python train.py --positions="rope" --rope_fraction=0.5 --init_std_qkv=0.0272 --warmup_steps=102 --train_tokens=784200000 --dataset="wikipedia_en"
Each number is 128 + 24 x the weight over its row's rms, rounded and kept within 0 to 255. Layers, rows and columns count from 0. The size above them is the row's rms in percent of the matrix's.

# layer 3 attention key, 768x768, rms 0.0503, rows 289-319, columns 704-767
size [ 97  97  94  95 101 103 101  94  96 102 102 103  96  96  97 104 100  99  99  96  93  97  99  95  95  96  95  96 101  99 100]
[[159 133  93  98 156 138 118 130 143 105 152 130 121 108 113 139 112 133 116 163 124 105  94 145 112 137 110 106 178 151 127 131  94 141 121 119 100 147  95 117 138 121  69  59  97 156 125 126 165 135 160 147  80 131 112  73 127 137 132 131  99 122  77 136]
 [ 93 156 105 127 130 121 125 108 130 144 112 151 106 178 110 157 124 139 173 130 107 139 164 142 116 144 168 127 104 137  91 104 131 134  71 128 174 114 161  86 159 114 119  98 138 122 109  98  81 142 163 113 103 139 158 111  68 102 133  86  99 129 132 115]
 [164  99 175 143 173 113 114 105 152 147 104 106 100 142 121 134 171  88 153  85 147  90 117  82 112 116 122 155 127 155 152 140  94 126  70  81 173 115 130 144 114 146  68 159 129 159 142 165 109 137 168 146 132  94  94 137 140 150 129 113 130 137 140 127]
 [137  65 143 160 136 128 136  98 156 116 168 137 121 132  91 122 143 134 156 109 150 194 116 164 176 118 100 104 149 156  95  88  91 134 129 114  91 124 172 152 148 146  95 129 140 148  80 126 132 145 127 132 152 144 111  97 143  80 130 153 155 106 117  88]
 [167 130 177 133 141 148 149  96 102 103 141 163 177 100 157  90 127 126 148 100 135 157 140  95 124 145 104 121 149 131 129 121 100 118 150  98  77 167  97 149 128  92  97 155 126  73 150 102 126 110 141  97 131 101 169 159 159 115 130 153 170 109 128 133]
 [139 107 115 150 139 137 125 115 133 117 136 116 127  96  99 164 132 133 111 168  92 126  87 141 148 122 121 106 119 118  73 105 122 111 138 116 138 126 115 103 139 131  99 115 120 125 142 118 120 109 113 121 138 167 119 124 115 127 163 101  99  86 161 178]
 [172 131 108 138 149 136 118 115 127 127 150 129 129 124  96 133 170 169 134 128 116 104 103 109 130 162 125 177 150  99 107  96 109 151 127 148 139  97 113 139  98 130 106 115  98 122 156 156 122 148 115 129 124 124  81 144 141 119 100 122 126 139 135 129]
 [143 114 120 111 101 105 103 138 117 162 163 100 120 124 131 167 156 145 113 163  87 118 118 139 170 113 134 144 101 130 127 163 145  91 147 115 142 158 113 104 125  89 134 108 130 151 115 117 146 153 138 127 118  96 112 120 113 100 116 119 134 155  77 116]
 [135 141 132 113 150 126 111 133 108 110 119 154 141 120 155 115 108 130  91 162 132 138  78 131 117 109 146 102  93 109 155 114 168 133 128 111 142 132 136 136 174 135  95  94 117  88 103 146 136  96  99 101 124 113 171 123 139  81 146  82 157 106 127 102]
 [ 74 156 120 112 183 127  99  87 110 139 154 103 109 115 114 134 153  97 118  92 143 132 115 137 142  92 141 107 103 142 141 149 173 127 161 123 108 137  98 163  53 100 144 122  89 166 173 125 136 151 118 139 131 132 115 113  94 163 170 119 149  96 190 146]
 [113 142 133  97 161  95 147 142  62 163 116 190 133 103 122 169 157 142 155 124 134 115  98 131 141 143 136 123 131 157  98 115 142 144 102 141 113 157  95  84 121 101  97  61 128 153 112 107 164 143  82 135 125 123 147 161 142 126 101 135 140  97 116 101]
 [144 133 122 150  76 135 134  96 138 183 159 136  88 140  90 137 137 127 122 130 147 134 100 134  95 130 134 130 115 157 116 144 124 116 157  94 128 155  73 134 144 137 131 145 119 138 134 149 110 125 127  96 189 147  70  82 139 126 118 121 116 113 107 100]
 [117  99 105 139 127 124 120 118 160 143 126 138 148 151 122 125 117 114 128 125 164  91 160 138 141 156 123 163  92 160  94 119 164 128 128 116  93 124  90 135 119 118  90 114 135 138 140 106 156 114 117 148 124 117 108 121 156 130 161 118 104 137  99 141]
 [ 98 126 126 108 181 172 107 145 144 147 103  91 150  98 116 108 127 136 130 106 153 150 140 124 141  92 152 142 136 151 103 131 144  83 162 134  80 122  91 151 163 136 206 131 128  96 133 151 133 143 123  70 137 132 105 104 112 121 131 106 141 118 130 135]
 [131 118 156 101 202 128  76 113 128 106 126 147 133 133 155 121  99 109 124 126 135 129 116 151 141 153 143 133 150  94 165 133 157 146 133 118 155 119 172 133 116 120 112 120 120 107  89 117  73  99 153 107 142 101 121  85 141 118  90 120 168 130 142  92]
 [139 129 112 138 153 164 119 158 153 152 155 106 139 178  86 113 167 129 148 110  84 140 113 142 132  93 161  46 115 130 117 154  61 155 106 152  87 142 102 122 166 143 107 139  97 176 133  70 100 109 149 125 153 117  70 107 130 194 122 130  79 147 135 162]
 [155 171 149 165 164 143 166  86 141 111 113 135 120 101 167 103 169 121 101 111 107 132 107 138 124 148 135 137 104 161 131 134 146  84 129 181  92 132 149 151 113 108  99 126 135 100 163 128  96 142 127 136  72 123 115 119 132 129 171 150 143 121 120 134]
 [148 119 113  96 110 128 155 137  96 104 168 156 153 133 124 159 120  76 128 146 123 128 118 105 137 107 160 158 127 151 121 114 131 124 167 114 145 124  98 167 167 182 171 101 104  88 114 110  92  88 109 125 145  87  99 199 130 137 125 121 114 125 128 110]
 [132 111 111 156 141 144 116 144 141 135 121 117 148  74 131 123  92 172 104 111 109 108 101 130 115 148 111 172 147 126 130 127 175 114 139 131 137 113 105 114 128 124 135 129 125 127 159 138 106 111 153 131 116 131 173 132 123 128  82 116 147 136 216 119]
 [147 126 141  87 149 152  90 132 118 161 143 141 127 131 127 152 120 101 161  97 134 122 101 110 154 158 155 138  61 100  95 155 162 124 111 160 142 137 117 118 109 126 148 113 108 105 143 123 107 122 164 134 131  87 120 115 122 120 143 143 158 125 141 144]
 [110  91 148  92 127 134  92 190 153 138 131 169 124 192 169 160 138 132  88 193 133 127 150 175 114 145 132 156 114  91  97 122 143 105 102 103 102  77 141 146 106 122 181  87 105 150 152 119 117 131 142 152 129 106 102 156 132  82 135 124  91 142 130  74]
 [148 143  91 153 103 116 125  86 132 120 136 112 135 146 111 184 126 129 115 156 128 154 141 151 125 103 130  69 165 132 121  88 141 147 176  95 136 117 165 175 114 121 139  91 156 133 120 206 120 136 120 115  99  59 112 129 163 152 102  85 137 145 109 144]
 [ 71  91 102 179  98 156 134 148 165 119 123 129  97 166 125  45 121 112 139 124 117 106 139  84 103 141 160 143 134  92 118 142 110 143 106 136 114 162 115 156  89 158 161 111 137 113 131 119  82 129 121 134 155  80 141 113 105 127 161 131 168 159 111 117]
 [113 114 149 137 128 130 145 121 140  87 145 103 102 112 151 154 144 140 144 130 124 110 143 100 143 125 104 138 124 147 100 142 113 170  92 137 118 154 128 102 147 165 118 156 110 152 121 104 120 165 142 147 123 161  91 105  93 121  92 103  95 147 156 135]
 [147 137 149  95 106  88 121 111 171  76  97 135 119 117 169 172 158 145 112 178  87 166 162 121 160 172 119 142 155 143 142 139 112 116 127 116 141 143 165 113 115 143 143 140 103 145 132 109  74 115 150 112  94 137  98 160 112 128 118 112  98 104 115 116]
 [ 61 108 151 101 135 138 132 114 127 107 180 108 120  81 136 130 146 144 100 137 135 131 115 154  91 152 149 157 124 109 109 166  75 111 141 108 164 166  85 114 154  92 139 155 105 140 136 149 134 135 185 102 148 141  67 129 129 160 135 119 125 100 161 126]
 [119 139 156 148  89 131 109 132 117 146 136 147 125 152 119  70 118 145 126 148  99 162 144 137 124  95 111  98 125 115 184 144 140  77 139 130 113 149 119 126 131 117 112 130 130 112 101 133  77 153 123 147 101  58 153 137 154  96 127 170 144  82 145 137]
 [189 117 136 105 131 138 149 163 155 165 119 131 138 176 143 122 124 141 121 129  99 176 163 109  92 171 121 122 154 158  99 107 160 140 124  90 100 145 175 144 139 143 151  85 138 144 112 123 131 150 131 153 137 121 124 106 137 109 117 160 121 116 138 114]
 [181  89 165 160 128 129 151 125 110 132 124  88 170 123 115 128  78 129 161 140 130 144 140 152 101 123 136 123 139 119 130 175 135  88 125 116 140 141 156 136 184  82 185 114 141 133 112 160 179 124 168  86 127 138 149 164 147 146 148 154  90 123 158 118]
 [104  68 154 151 129 127 161 147 126 101  83 110 179  81  62 140 141 168 158 152 129  97 132 141 134 123 139 114 147  85 114 164 148 114 144 112 141 111 111 135 100 152 123 127 157  95 146 166 132 109 116 134 135 159 127 151 101 127 124 102  87 139 123 129]
 [181 144 129 128 144  94 136 124 140 107 112 122 104 128 133  95 129 127 113 115 129 149 166 104 185 155 118 163 117 124 132 108 115  98 119 116 154 183 126 100 133  80 126 152 120 138 106 176 129 129 152 163 147 129 108 138 139 115 142 122 119 113 128 118]]
# layer 3 attention query, 768x768, rms 0.0503, rows 290-319, columns 704-767
size [ 98  98  94  98 104 103 100  97 101 106  99 103 102  97  99  99 103  99  98 102  96 100  98 101  99 101 103  97  99  99]
[[152 140  94  84 122 113 152 155 144 106 146 116 139 115 148 107  97  93 128 154 115 131 130 139 107 129 159  91 161 120 119 155 119  88 160 133 103 160 131 140 136 137  92 114 147 145  85 135 139 129 109 170  98 129 197  84 145 137 146 104 109 165 100 125]
 [119 107 110 139 124 128 129 141 143  86 129 134 110 133 134 170 165 119 118 126 143 118  81 167 101 123 175 127  91 138  89  96  94 113 155 134 109 111 104  91 155 170 139 159 142 101 142  94 125 112 122 113 124 153 144 119 114 151 102 119  85 117 149 143]
 [162 156  61 101 120 142 169 139 102 102 112 126 108 128 125  85 128  84 109 165 148 113 104 115 128 101 148 112  91 127 135 122 158 144 103 144 162 127  93 151 158 137 101 140 102 129 142 114 122  97 128  79 123 144 154 123 132 122 111 121 105 129 149 137]
 [104  92 126 137 102 155 137 170 117  86 132 141 135 114 128  98 135 112 149  82 153  58 100 169 151 123 155 155 132 117 143 119 133  95  94 129 139 129 159 146  97 156 103 122 163 146 114 119 130 122 158  74 115 130 154 135 113 117 162 155 116 133 114 121]
 [142 110 112 145  88 142 140  89 108 124 129 136 166 131 150  93 119  92 115 109 101 131 129 111 157 144 122 127 151 110  88 154 121 121 143 116 131 134  92 197 128  86 104 115 104 142 122  79 123 153 111 105 123 123 142 157 107 119 104 140 126 156 122 114]
 [126  92 142 139 133  96 134 168 124 112 108 134 132 147 108  83 150 142 120 149 161 142 132  97 173 144 111 109 148 116 117 114 149 118 137 150 179 148 133 107 123 153 166 126 144 135 161 151 127 127 126  77  89 131 127 152 100  98 153 130 157 121 184 133]
 [117 109 148 169  94 107 123 123 122 124 103 129 101 185 136  94  97 132 123 129 111 153  84 112 110 105 118 155 168  93 127 140 149 139 197 145 151 131 147 145 112 126 130 114 156 166 123 128 136 138 128 127 134 130 197 171 125  84 156 130 140 123 121 108]
 [103  97 140 120 169 123  86 128 109 103 111 183 127 121 131 116 132 144 113  96 116 166 159 149  98 131 132 104 124  78 127 101 138 140 137 125 114 129 143 133  87 114 127 170 141  70 111 162 135 153 117 137 117  79 139  94  89 109 115 136 123 127 154 103]
 [109 139 119 140 101 139 180 138 126 119  99 128  97 142 136 157 145 123 165 137 111 133 117 127 137 130 124 145  97  99 142 104 149 168 137 124 118 112  94  88 165 139 183 114 167  92 117  89 135 127 125 143 134  68  87 130  90 125  90 114 122 147  90 126]
 [142 139 134 124  90 155 160 141 136 119 131  86 113 175 119 115 128 116 130 102 112  86 147 149 141 107 137 130 119 147 169 140 100 149 110 146 136 109 143 122 134 148 150 126 112 115 201 134 121 106  86 139 139 151 128 106 101 137 163 134 114 133 131 120]
 [140  85 108 175  93 137 152 127 127 140 158 126 168 124 124 103 130 117 157 165 143 126 170  85 111 115 171 114 120  46 125 112 118 105  91 100 112 107 125 139 136 123 148 156 124 141 153 165  99 125  91 132 159  54 149 136 141  97 117 111 168 113  89 139]
 [106 135 113 120 155 147 166 130 101 129 131 166 145 125 105 105 144 129  90 137 132 115  96 123 134 122 169 127 147 104 161 130 117 134 162 145 124 150 105 113 138 151 148 131 121 120 135 171  82 113 168  97 112 162 142 133 144 117 105 125 152 102 129 125]
 [145 138  99 118 128 146  89 129  92 156 143 112 130  98 132  92 135 121 128  90 122 155 154 111  81 163  97 113 110 103 145 127 143 136 151 137  95  94 184  94 118 178 119 134 137 126 117 153 142 125 118 107 124 110 153 143 108 129 143 105  84 146  99  87]
 [ 88 128 162 130 177 122 117 108 135  95 128 151 137 134 126 152 132 142  98 117 141 119 131 116 148 128 121 115 178 151 147 132 129 109 130  88 158 160  97 115 120 152  96 125 118 104 116 134 102 120 136 170  90  96 133 160 136 112 115 139 100 135 128 119]
 [146 120 127 142  61 100 133  93 140  85 115 140 119 113 125 182 108 145 134 132 106 138  88 130 153 128 125 109 112 115 133 145 135 130 141 137 106 152 135 109 142 116 106 119 135 121 173 138 153 158 116 136 124 113 150 133 163 147  97 128 152 118 142 120]
 [ 91 160 132 128 136 138  80 139 141 128 129 108 129 128 139 141 106 142 132 179  95 208 133  92 144 128  90 140 107 129 108 103 146 139 133 144 157 100 125 110 141 134 142 117 166 134  83 125 121 116 128 152 101 117 126 133  93 150 172 130 144 116 132 120]
 [124 111 106 152 143 129  85 134 138 139  86 125 120 145 151  83 152 141  99  86 152 141 134 158 157 143  93 189 115 114 106 144 131 129 154 154 139 119 174 100  99 144  98 120 103 181 142 108 152 138 154  91 135 145 132  71 113 160 177 110 113 137 115 157]
 [ 94 122 101 149 110 125 104 120 147 149 109 116 109 108 149 163 162 130 104 128 189 139 122 148 158 139 153 123 145 132 114 132 109 156 109 140 104 197 175 145 148 151  82 131 130  95 107  99 152 154 163 116 129 126 162 146 143 144 153 105 111 134 136 142]
 [157 116 110 119 141 119 181 115 146 148 161 163 135 165 120 149 174  92 138  73 107  82 135 112 133 125 128 168 139 123 138  98 133 115 109 129 108  94  85 135 123 102 133 146 143 186 149  82 157 128 126 136 152  94 132 152 152  91 164 101 114 160  96 148]
 [147  78  99 118 136  79 129  86 111  85 111 160  80 136  87 131 117 124 173 124 158 157 123 108 150 145 154 129 103  47 146 130  92 168 121 118 151 168 123 146  93 143  98 139 116 146 133 130 121 151 140 112 130 150 112 128 140 120 124 117 122 130 132 149]
 [130 160 163  81 123 121 124 172 172 106 158 132 120 152 165 163 182 125 142 108 143  95 119 143 136 138 138 144 131 112 149 100 123 141 119 121 157 171  98 145 156 107 143 101 125 139 108  93 113 168  85 134 134 118 149 105 147  98  67 143 143  82 103 136]
 [179 134 103 150 131 148 150 113 191  70 101 143 144 159 101 158 137 109 141 124 115  88 162 143 132 128 156 124 168 116 130  65 149  92 172 105 120 117 141 132 117  73 110 134  93 136  74 121 109 124  89 131 162 163 140 132 118 136 131 122 133 110 122 155]
 [ 78 166 171 139 161  96  82 127 155 136 137 127  71 115 141 161 114 137 147 147 110 136 118 111 112 136 141 144 106  93 133 160 117  76 160 128 126 145 108 138 134 121 128 153 126 117 106 118 137 160 143 125 155 118 136  69 151  73 116 146 131 110 136 147]
 [118 138 122 129 143 133  94  90 114 127 119 140 143 132 133 116 149 139 135 148 118 104 112 101 139  96 156 136  97 128 110 128 149 161 138 110  96 141 128 157 135 148 136 143  85 116 123 107 128 144 122 122 162 121 121 122 135 133 100 159 137 123  95 162]
 [132 139 107 109 146 152 117 124  94  92 121 184 136 169 134 162 122 121 126 149 121 118 174 154 142 133 129 165  97 138 130 114 127 125 159 154 144 128  67 103 102  83  97 107 103 197 117 133 123 111 103 154 142 119  72 140  89  96 123 158 112  80 158 141]
 [153 105 171 101 154 147 142 117  90 139 160 125 179 150 150 134 109 121  96 157 162 171 110 169 149 111 134 118 118 114 121 150 166  88 116 139 114 101 123 105 108 130 143  94 122 103 133 155 110 122 131 117 120 167  99 135  97 113 105 121 158 136 121 176]
 [111 142 120 116 133 117 105 121 108 127 165 123 156 147 124 126  92 118 140 129 111 124 162 137 116 115 107  73 119 156 123 151 159  84 123 158 113 103 128 102 140 132 117 117 129  77 129 149 131 145  84 125 116 117 123 101 136 154 117 117 132 104 133 144]
 [133 140  91 133 104 120 127  94 111 135 118 129 151  98 125  84 164 111  95 155 114 108  87 127 158 118 138 114 139 123 156 147 138 136 140 127  78 101 113 174 135 135 144 116 153 126 103 102 145 156 138 114 157 168 103 135  91 106 110 133 148  80 121 113]
 [149 160 127 143 100 122  91 167 123 128 198 136 136 102 126 101  97 131 110 157 105 107 127 114 124 130 145 146 129 122 133 162 139 145 133 114 128 120 113 162 106  87 124 150 148 191 119  94 127 120 128 137 129 118 135 169 124 109 111 101 131  97 152 122]
 [151  64  74 161  92  79 149 152 143 149 104 144 115 137 128 148 121 116 134 108 122 122 113 128 106 123 133 112 135 108 115 132 130 136  90 107 123 101 159 140 140 136  91 152 151 115 130 177 103 126  87  93 126 118 157 143 136 103 179  67 153 189 107 171]]
# layer 3 attention value, 768x768, rms 0.0532, rows 256-277, columns 704-767
size [ 95  88  93  88  89  96  94 101  91  95  90  85  88  98  89  89  99  92  97  98 100  86]
[[109 183 120 135 122 164 112 148 127 160 119  55 143 103 174 161  81 128 123 141 127 135 102 128  78 106 107  98 114 135 135 140 113 154 140 125 127  85 152  89 134 126 137 122 176 109 116 124  63 142 129 136 136 144 106 118 122 116 136 141 134 122 136 110]
 [125 128 138  93 120 121 114 138 143  73 141 101 131 156 117 116 133  99 113 119 124 149 122 102  86 190 103 117 120 181  89 111 123 169 141 121 144 121 125 167 117 135 130 132 125 121 110 102 102 160 152 234 124 125 141 176 116 178 118 136 113 104 151 136]
 [101 106 114 102 158  99 130 111 126 126 119 117 123 142 153 112 168 154 129  93 157  65 145 171 130 156  70 171 160 118 126 156 118 142  88 119 111 167 124 141 108 110 163 170 141 102 124 126 104 110  61 127  72 128 140 111 120 116 109 162 145 133 135 143]
 [138 145 150 139 102 128 102 146 130 122 113 139 123 154 153 111 111 119  62 175 134 138 135 162 135 142 129 118 129 130 138 125 155 123 139 138 155 116 124 105 138 123  60 137  88 118 112 167 134 125 107 126  92 130 169 158 104 133  67 143 134 124  83  95]
 [119 121 120 114 159 173 149 125 147  89 114 110  93 152  98 134 146 114 127 130 144 168  80 122 147 128  91 114 145  91 123 134 111 126 107  99 114 145 125 158 120 110 153 120  99 122 110 157 118 138 107 110 124 138 193 115 153 117 148 105 110 175 152 151]
 [136  99 159 128  93 136  79 148 144 121 114 193 106 122 134 139 139  99 139 166 123  96 150 121 130  66 104 156 119 145 117 139 187 150 117 117  67 123 126 126  84 121  92 140 123 133 107 130 149 124 135 113 126 126 106 185 115 135 184 107 100 159  96 188]
 [149 121 127 182 112 109 120 107 146 133 147 183 157 116 155  61 157 148 172 122 124 111  81 108 122 117 136 163  88 138 114 127 119 128 153 161 154 136 120  95 147 108 137 161 130 113 150 134 176 173 129 151 153 112 125 137 141 119 113 130 149 159 159 123]
 [152 106 171 180 152 158 129 108 126 130 127 135 133 111 161 154 145  93 102 120 126 130 124 137 152  99 151 149  91 131 130 122 156 147 133 117  88 211 124  70 133 126 130 158 124 142  74 131 119 137 107 133 103 138 115 109 114 104 132 133 163 175 118 146]
 [131 139 131 136 113 150 133 117 106  89 128 122 154 111 103  88 136 148 167 122 124 137 143 118 128 116 120 144 114 130 123 120 144 111 135 100  94  95 109 120 141 141 145 141 121 105 103 117 156 112  84 131 119 115 126 194 141 152 119 132  87 126  83 130]
 [108 104  97 131 125 166 144 121 113 156 131 112 125  95 127 107 153 142 160  95 155 161 178 105 141 106 130  94 139 123 114 107 155 111 134 126 115 131 117 119 122 102 123 182 137 111 126 123 113 136 128 169 134 130  86 163 140 138 161 136  91 138 106  72]
 [152  89 143 150 163 140 140 151  88 146 143 154 138  95 108 101 138 160 126 166 140 146 111 108 141 152 179  92 157 107 158 103 141 144 136 127 174 188 147  98 107 129 145  78 116 152 156 141 119 117  94  80  87 128 126 150 144  99 116 129 116 153 113 110]
 [101 134 102 140  71  79 149 123 139 135 142 130 152 143  79 113 150 123 151 182  83 165 143 113 102 134  79 155 134 102 114 135 160 148 164 175 160 105 125 172 132 130 125 116 151 149 138 152  82 123 150 169 111 111 141 151 115 124 138 137 113 149 105 112]
 [116 117 101 133 112 110 128 136  97 151 108  80 175 126 108  82 113  85 146 103 124 144 140 112 168  73 162 193 113 130 151 128 141 140 101 119 117 121 157 149  97 124 109 111 114 107 139 136 105 104 126 142 153 115 141 140 143 140 103 134 122 127 135 134]
 [107  85 134 119 108 133 104 102 129 103  99 103  76 141 102 139 146 142 149 142 110 157 128 139 124 129 122 149 115 109 133 172 163 128 139 156 159 116 162 121 119 110  91 136 133 125 147 153 139 155 102 109 113 111  98 163 163 116 158 156 155 121 105 106]
 [136  93 114 107 110 108 128 144 162 135 120 146  88 118  92 132 113  92 142 154 143 121 140 138 120 131 138 152 136  82 114 133 141 121 163 143 117 142 164  93 127 135 170 104  89 167 168 161  92 135 119 124 116 124 143 117 149 102  93 153 202 146  99 109]
 [111  92 116 117  97 141 181 132 128 138 163 129  92 106 141 116 164  97 131 172 120  95 135 120 145 114 158  87 123 129 111 164 108 188 130 171 104 166 120 116 133 108 128 141 129 132 133 135 186 133 160  82 122 155 130  94  86 146 129 105 107 112 126 107]
 [120 117 116  75 139 131 126 161 104 122 116 166 112 141 135 132 173 125 119 134 125 121  75 156 119 131 143 159 116 172 106 113 128 188 155  80 109 119 105 184 116 112 153 128 114 164 140 156 108 129 130 122 126 172 155 164 169 101 158 114  97 192 134 119]
 [128 141 135 121  89 112 143  82 118 160  91  99 190 116  99 130  96 155 168 138 122 179 117 160 112 105 104 159 167  32 126  98 115 121 104 145 146 114 181  84 103  66 145 148 119 128  81 136 116 122 144 108 104 117 124 157 118  80 144 131 123 101 144 149]
 [149 121 109 156 115 138 102  55 124 124 108 114 154 129 116  97 159 118 125 116 104  83 113  81 145  98 107 152 150 152 112 112  77 101 186 153 141 126  97  97 100  92 150 106 138 141 107 121 123 137 117 103 140  89 159 125 100 147 141 118 139 166 123 108]
 [119 153 108 127 155 160 121 146 139 145 140 101 141 130 159 114 117 146 137 166 111 180 168 155 108 127  60 127 141 157 100 121 166 127 113 146  94 142 131 145  90 158 142 143 137 151 119 122 118 144 118 126  86 132 121 155 171 146 108 111 143  98 195 143]
 [112 127 126 119 106 129 148 137 146 135 129 158 130 138  98 119 135 125 113 137 149 162  69 135 111 125 176 133  90 140 136 136  82 125 149 136 138 117 114 135 183  89 128 135 119 110 137  96 121 137 135 174 141 112 108 100 110 146  95 118 120  90 131 135]
 [110 118  97 156 123 155 126 150 141 130  83 123 118 186 143 127 123 118 112 104 152 133 140 123 156 145 145 114 109 147 107 176 149 141 123 192 110 117  90  71 119 108 126 109  53 144 101 161 151  96 123 142 129 125 114 107 126  94 125 158 144 174 106  95]]
# layer 3 attention output (transposed), 768x768, rms 0.0501, rows 256-277, columns 704-767
size [ 97  90  98  95  95  94  93 101  91  95  96  92  95 102  95  94  97  96 107  97 102  90]
[[131 129 102 135  97 141 113 139 105 129  97 109 136 126 127 120 130 136 113 173 154 124 111  99 124 119 125 101 164 131 120 111 107 108 105 125 106 125 149 100 112 144 116 132 125 132 111 190 142 129 120  89 148 128 116 134 119 112 115 141 141 146 206 124]
 [124 136 157  89  94 172 127 157 134 138 143 117 136 131 140 105 100  89 160 165 137  78 106 132 138  99 158 162 164 120 126 130 116 134 145 142 141 119 161 170 152 104 126 206 129 136 146 157 146 131 115 104  98  78 115 135 148 121 148 147  71 149 154 113]
 [119 110 118 122 103 107 119  85 152 146 151 103 110 129 106 152 126 116 135 168 117 145 151 121 131 102 120 122 162 152 129 154 120  97 152 109 149 140 110 104 133 159  91  91 141 134 131 141 119 163 114  87 161 113 159 122 112 132 121 172  98 170 122 160]
 [141  99 132 154 129 107 150  98 111 129 156 124 127 142 141 128 132 106 142 134 147 115 114 123 134 123 142 132 164 122 129 156 156 144 176 170  90 124 142 118 133 140 155 133 202 104 111 135 128 100  78 140 147 131 111 102 129 124 104 140 171  97 107 159]
 [120  77 154 109  98 141 131 139 110 127  83 158 118 105 149 135 120 132 139 131 105 112 135 169  92 161 113 130 164 146 147 124 103  99 105 100  76 120 108 156 161 138 108 168 164 120 108 120 163 130 115 119  88 140 134 143 110 108  88 127 121 112  71 151]
 [157 134 118 107 111 103 129 142 121 147 116 134 128 160 142 133 159 145 147 114 126 150 120 180 151 124 108 110 129 160 168 147  92 120 194  83 125 155  98 149 182  77 136 102 119 161 139  92  72 150 146  99 126 126 133 133 125 152 128 118 125 147  85 155]
 [ 95 123 134 129 170 138 137 153 152 121 108 131 136  87 126 129 111  92 115 134 152 144 108 152 131 132 167 128 111 135  99 107 102 156  98  88  94 102 107 140  95 104 144 104 122 122 127 178 154  97 139 142 138 150  71 119 147 180 119  91 122  84 107 164]
 [107 130 129 153  85 111 113 123 138  69 110 125 103 133 128 125  96 164 164 132 112 102  95 147 123 147 105 184 123 105 110 128 124 127 139 162 139 112  99 126 153  64 114  90 116  99 151 125  96 131 162 112  75 120 127 101  91 151 112 117  84  77 156 145]
 [152 148 170 152 140 139 133 138 168 155 125  58 133 110 112  71 103 129  92 128 106  78 107 132 118 125 139  62 143 117 148 120 125 167 180 156 174 122 145 133 133 136  90 146 141 108 128 131 119 150 135 171 167  95 119 157  86  82 145 105 138 143 134  84]
 [126 128 124 119 113 127 166 124 130 143 139 112 164 126 142 113 135 110 115 129 101  81 126 137 118 120  97 115 117 136 143 154 147  76  92 170 131 123 142 121 100 135 143 125 113 124 134 151 154 143 131 118 120 131 113 124 181  86 143  97  90 123 116 141]
 [161 147 135 132 124 113 134  88 163 136 100  81 134 143 101 126 124 125 130 149 154 144 152 148 145 113  99 136 145 114 155 121 138 143 140 105  99 150 121 165 148 124 138 127 132 123 119 164 161 126 174 140 126 127 128 122 106 121 116 143 149 106 134  84]
 [137 123 133 147 143 114 137 123 140 177  73 139 144 142 129 145 159  69 112 110 125  78 125 128 119 120 148 118 128 151 148 154  93 130 162 118 128 103 145 125 141 137 142  82  95 123 129  97  76 132  92  88 107 157 111 133 173 103 101 140 108 141 157 150]
 [110 150 167 116 158 142  99 159 120 127 144 147  98 138 132 149 116 124 114 152 139 155 150 146 100 148 131  78 123 100 161 125  92 125 136 122 100 140  88 119 141 105 115 178 141  98 126 144 127 155 150  96 115  91 166 120  47 131 114 106 115 128 134 113]
 [139 136 157 110 147 103 121 173  93 126  77 156 138 168 123 148 103 125  91 119 155 104 138 117 167 124 109 140  92 139 168 136 132 160 104 158 132 122 149 105 146 115 122  85 138  52 119 124 125 103 118 169 168 128 138 111  93 116 122 138  66  88 129 102]
 [152 132  93 174 112 130 108 109 152 142 128  88  79  86 135 119 147 123 138 118 154 154 141 153  99  86 156 133 144 120 171 166 101  98 155 100 147 141 138 148 113 165 115 134 137 114 122 120 162 161 150 135 141 126 130 102 120 147 135 111 101 138 104 172]
 [131 131 143 124 157  93  70  84 120 156 136  87 127  98 137  97 124 132 143 142 153  86 163 135  67  91 150 149 160 176 154 110 114  86 107 124 129  95 168  92 145 146 157 139 199 118 154 103 142 109 153 120 130 118 140 135 133  98 123 141 124  89 140 166]
 [ 79 157 117 133 125 155 144  87 106 129 112 122 148 129  87 136  86 120 145 146 108 145 156 152 136 120 125 133 159 109 173 118 155 128 112 156 130 109 183  98 119 100 110 147  83 158 118 135 110  60 175 116  88  84 136 140 142 113 143 137 136 159 128 162]
 [149 156 113 105 158 156 105 127 148  99 131 171 112 138 130 128 132 108 117 141 107  72 116 180 122 114 138 133 116 162 142 143 119 146 167 159 128 119  75 128 139 130 106 135 128 142 129 150 119 157  96 129 161 133 141  96 148 153 112 137 131 125 169 162]
 [133 127 111 136 105 126 176 133 134 147 109 132 173 147 163 134 134 139 155 140  92 112  92 116 156 118 149 143 174 142 155 114 141 139 164 143 113  73 113 131 133 143 117 131 122 119 105 108 126 125 128 177 124 105 126 146 110  95 141 117 109 153 132 136]
 [142 143 143  83 183 122 146 124 108 110 148 117 150 138 142 147 163 148 164 179 130  94 127 130 124 148 152 126 111 166 135 117  84 115 152 127 118 132 117 154 165 133 136  89 158 138  84 136 129 133 123 102  99  90 146 131 119 143 120 145 101  89  79 163]
 [157 132 142 133 152 139 135 146 131 120 149 157 104 134 179 130 132  83 166 126 117 150 149 152 149  74 160 119 111 162 100 166 152 105 135 124 153 134 147 153 158 158 120 145 149 143  93 127  97 110 162 107 146 154 183 125 172 142 138 153 114 154 144 145]
 [106 122 137 142 102 118 111 103 110 114 147 117 168 170 131 151 131 123 141 140 107 132 111 107 152 155 127 130 148 114 145 116 152 146 175 118 112 142 137 114 108 144 164 149 124 117 180 119 118 147 158 112 145 149 134 150 136 116 108 130 147 112 146 137]]